{
  "d_model": 128,
  "vocab_size": 8192,
  "activation": "gelu",
  "norm_place": "pre",
  "norm_eps": 1e-05,
  "bias": "all",
  "tie_embeddings": true,
  "init_std_qkv": 0.0425,
  "init_std_up": 0.0425,
  "optimizer": "muon",
  "beta1": 0.93,
  "decay_fraction": 1.0,
  "doc_mask": true
}
Each number is 200 + 40 x the weight over the matrix's rms, rounded and kept within 0 to 999. Layers, rows and columns count from 0.

# up: layer 5 MLP up, 384x128, rms 0.148, rows 366-383, columns 0-63
# down: layer 5 MLP down (transposed), 384x128, rms 0.145, rows 366-383, columns 0-63
up366,313,207,233,189,169,232,248,126,173,126,202,139,137,202,211,247,254,242,190,178,187,198,206,189,163,206,233,162,187,150,210,231,176,204,188,227,174,230,249,147,185,236,164,260,222,158,162,136,218,125,204,220,197,219,235,192,185,162,292,193,151,149,255,161
down366,130,211,189,202,151,189,166,232,289,161,166,281,252,203,237,220,194,124,125,240,166,146,214,269,196,167,131,269,166,205,180,158,255,283,183,242,180,180,217,234,157,183,202,231,164,206,198,231,185,220,180,167,205,257,260,171,203,221,192,192,267,235,209,227
up367,252,224,249,204,212,206,158,168,151,154,213,262,170,131,219,174,149,272,216,133,184,209,269,148,231,240,156,155,195,132,195,196,184,172,194,160,168,191,207,231,235,227,196,207,208,205,121,203,242,205,198,131,159,243,195,197,192,233,225,228,251,200,194,134
down367,187,235,150,212,205,154,230,219,184,151,198,197,231,179,187,228,324,254,122,207,202,257,190,198,257,154,234,230,146,183,181,216,230,119,249,205,179,241,218,216,129,161,171,226,196,210,224,148,177,159,169,222,144,156,227,189,181,242,220,194,197,271,200,203
up368,255,142,201,274,214,272,272,216,237,153,263,253,136,194,254,219,239,231,176,131,112,259,240,242,167,191,262,110,231,271,243,199,181,175,181,146,146,217,178,210,250,171,172,278,175,199,162,174,146,184,228,173,146,119,234,166,198,248,257,203,203,153,172,195
down368,181,190,245,184,158,165,216,233,188,206,162,119,223,269,98,236,209,161,226,261,355,107,132,161,251,218,178,249,199,186,239,152,117,173,271,117,208,213,174,232,206,164,174,199,155,157,301,278,199,157,150,233,243,171,189,271,278,164,184,198,241,160,224,253
up369,121,189,202,219,145,165,185,170,206,160,122,151,139,210,194,141,194,200,209,202,235,259,183,172,143,211,223,188,194,251,219,200,155,223,230,195,267,254,261,204,268,130,225,254,269,187,216,223,216,233,121,186,244,194,227,240,207,218,163,149,195,200,70,201
down369,172,217,221,184,209,114,188,269,254,199,220,195,250,154,94,232,251,178,168,219,170,171,211,209,214,224,159,176,228,217,144,217,230,151,175,172,135,236,159,205,152,224,214,168,230,231,221,188,207,199,203,201,157,213,210,217,213,202,173,224,237,151,250,133
up370,304,176,200,174,178,170,195,178,203,178,139,222,207,160,208,203,180,192,240,251,163,292,114,230,230,148,234,184,178,172,180,233,260,101,197,237,184,246,250,163,252,248,223,231,180,237,176,229,261,144,203,275,177,185,203,231,200,204,265,204,157,229,159,159
down370,224,200,149,250,147,207,148,237,189,177,268,147,160,212,216,136,204,244,163,206,189,207,211,187,165,176,216,176,177,178,202,148,245,302,201,172,216,230,190,220,295,244,208,214,281,203,168,227,245,198,194,205,162,204,181,141,193,130,131,233,232,191,194,182
up371,156,166,160,175,248,193,265,227,111,137,172,213,189,208,176,199,223,289,125,230,242,243,213,227,226,208,216,208,264,260,220,171,230,225,210,299,296,183,279,172,195,167,187,163,172,277,177,209,206,256,153,118,246,211,166,149,226,162,170,195,152,202,207,220
down371,195,201,220,154,336,212,152,164,202,184,186,108,189,197,221,256,191,155,177,264,145,176,160,130,139,183,297,179,241,251,136,257,162,185,193,221,175,229,190,266,199,315,259,238,211,213,231,211,118,249,196,231,225,197,211,162,225,147,189,298,161,204,169,190
up372,240,229,156,191,243,157,136,129,193,186,167,234,255,181,214,299,130,242,110,207,207,164,180,127,159,219,181,201,200,189,133,167,159,265,206,206,150,279,254,217,209,301,286,226,151,212,177,262,180,141,192,228,186,169,186,163,206,210,266,256,165,148,184,170
down372,252,187,165,163,209,162,259,236,188,153,297,180,263,222,210,230,152,165,196,250,255,199,229,277,277,212,164,133,114,173,198,202,162,178,193,179,130,177,225,220,118,186,106,199,165,191,196,152,227,188,210,146,274,188,289,232,132,154,154,190,195,265,205,184
up373,167,184,203,251,205,174,235,182,187,191,252,136,213,207,266,204,227,249,235,232,258,203,213,190,122,231,220,165,246,179,186,215,198,288,220,184,271,225,133,190,177,296,200,206,203,181,192,160,131,269,221,141,210,184,173,182,253,230,212,208,143,216,138,125
down373,238,198,201,168,200,194,140,176,200,196,199,249,242,263,237,251,192,149,162,216,115,225,237,204,196,200,217,238,209,186,210,168,162,97,202,237,164,176,220,197,241,152,221,221,245,160,224,191,182,165,182,284,161,214,230,254,157,254,136,147,220,224,254,222
up374,239,240,213,142,165,222,209,239,151,198,135,281,182,142,214,168,103,204,155,196,188,267,299,245,121,253,161,144,228,241,232,201,211,247,203,211,198,148,166,215,232,221,226,202,203,111,187,182,234,207,251,212,214,198,200,180,168,205,191,91,185,205,114,140
down374,213,252,140,204,222,191,190,238,191,185,193,175,205,205,240,147,194,308,215,215,192,237,116,138,155,246,184,130,215,210,237,152,188,161,191,206,205,180,225,144,224,281,221,74,191,222,255,183,148,228,196,260,189,232,218,299,177,168,170,297,196,176,159,196
up375,259,122,218,167,224,171,259,143,182,187,200,141,185,181,265,153,217,206,209,184,179,219,215,233,191,206,160,194,199,221,175,174,195,159,222,234,198,184,157,152,226,180,208,196,205,206,186,187,230,232,161,193,110,161,200,217,155,294,131,189,232,153,209,156
down375,159,150,149,233,195,211,197,167,148,209,206,155,235,189,198,259,166,181,141,149,127,215,264,217,178,275,181,218,224,234,243,292,248,137,175,215,246,156,232,275,221,210,176,191,187,217,201,189,196,222,155,210,255,224,225,169,219,188,181,192,190,204,196,171
up376,211,227,194,189,230,184,287,130,175,234,225,191,163,198,182,206,174,154,179,180,263,231,270,185,184,161,146,166,248,254,240,226,189,243,162,200,190,203,278,212,162,242,225,292,199,135,112,270,197,227,203,176,216,246,216,205,212,198,259,197,205,180,207,235
down376,149,180,166,219,256,173,246,156,191,184,293,252,233,178,229,252,224,259,181,312,217,151,272,231,174,234,182,173,245,167,238,161,120,258,154,172,211,277,231,221,151,178,184,202,237,175,233,139,216,246,192,236,197,185,199,208,286,233,211,166,253,158,189,162
up377,149,273,194,207,163,208,200,201,233,225,203,192,188,209,263,174,240,285,105,162,206,289,266,299,207,207,122,167,227,174,152,212,242,151,251,180,187,174,235,158,243,205,164,181,158,180,104,273,158,206,151,157,183,216,213,241,232,204,98,206,190,193,132,185
down377,239,219,166,200,228,227,219,177,146,172,135,254,224,95,148,235,230,103,222,219,226,253,130,246,237,199,242,214,145,194,213,155,225,180,199,187,211,152,166,164,146,195,197,255,181,211,242,119,189,225,171,198,221,246,283,178,177,223,260,231,304,210,219,214
up378,184,251,179,149,261,207,243,184,192,185,202,255,195,203,195,230,221,156,136,170,205,245,195,187,159,219,256,214,125,96,182,209,294,165,114,190,224,138,262,236,171,242,186,283,126,192,180,347,238,277,212,192,182,209,197,148,210,220,181,248,232,144,170,193
down378,213,237,172,288,231,197,178,85,69,170,154,259,189,198,272,150,199,281,215,187,253,183,155,207,232,204,161,172,217,109,107,221,270,208,130,160,208,250,216,255,77,249,142,187,232,214,324,175,228,201,215,167,202,257,126,167,290,219,227,149,79,243,174,215
up379,129,168,170,203,224,259,214,157,224,187,227,151,239,133,193,184,151,71,206,252,247,259,233,200,216,162,211,180,251,194,229,183,219,196,227,217,116,197,182,205,234,221,165,259,240,318,169,164,153,155,183,181,168,334,234,196,186,214,227,163,291,211,178,206
down379,181,156,236,159,224,174,199,217,237,165,214,156,236,222,336,225,135,38,300,242,90,294,186,222,248,169,205,195,155,194,182,180,194,185,149,89,68,147,219,172,235,194,289,155,275,193,272,222,161,148,222,197,163,271,223,227,241,212,184,186,156,272,158,268
up380,184,152,157,175,160,198,168,212,223,243,234,192,176,175,192,215,170,202,142,158,144,212,239,194,248,241,178,254,213,186,235,169,225,251,166,217,212,210,228,254,225,277,132,164,205,208,193,220,192,150,153,165,161,201,210,211,174,164,198,176,230,235,250,198
down380,237,158,245,148,214,184,221,146,209,182,216,237,185,226,214,226,284,262,208,242,269,223,200,215,155,161,286,275,186,170,241,213,164,180,207,276,175,213,175,245,168,224,193,212,172,173,195,165,143,201,246,207,282,216,203,124,215,183,151,204,226,229,167,195
up381,150,204,166,178,178,159,203,127,219,160,141,222,150,181,234,162,169,222,146,153,271,190,177,242,195,230,250,192,201,169,250,172,194,216,221,264,207,142,207,169,177,213,235,215,180,189,206,261,222,256,171,227,261,196,219,211,216,165,257,182,217,193,188,236
down381,221,190,200,240,205,258,153,251,185,185,197,196,157,261,174,175,207,199,173,224,131,206,202,153,204,218,214,210,194,255,192,226,230,327,253,219,185,258,162,178,283,211,199,178,238,222,194,171,124,151,262,231,94,189,230,181,156,249,174,182,181,133,204,159
up382,149,224,169,174,238,168,145,191,200,251,228,154,216,160,212,227,172,230,212,254,223,285,217,214,174,221,211,241,226,251,187,195,187,217,228,197,197,168,172,177,216,137,216,196,238,215,234,255,282,311,127,222,168,228,123,140,202,143,251,137,195,245,185,206
down382,218,272,154,258,214,223,170,188,167,161,184,197,199,170,237,190,208,182,191,212,225,243,206,182,257,191,143,149,231,273,169,225,224,144,134,227,223,178,205,210,128,201,211,143,200,143,156,145,197,197,157,239,219,182,208,135,180,168,210,263,204,201,242,144
up383,173,267,218,220,180,86,241,225,165,184,158,199,231,232,213,267,207,219,200,201,198,237,202,242,92,203,230,220,247,169,203,199,186,255,225,190,191,297,225,274,262,210,213,255,158,188,169,196,89,207,190,185,227,238,265,306,205,204,195,196,224,177,126,189
down383,199,143,173,245,196,237,201,206,205,294,174,223,131,188,204,221,168,273,167,189,153,178,229,132,256,208,116,184,153,287,209,190,244,223,192,161,130,178,173,227,209,270,176,191,214,198,185,212,170,241,142,222,195,214,154,208,220,138,230,226,199,247,251,122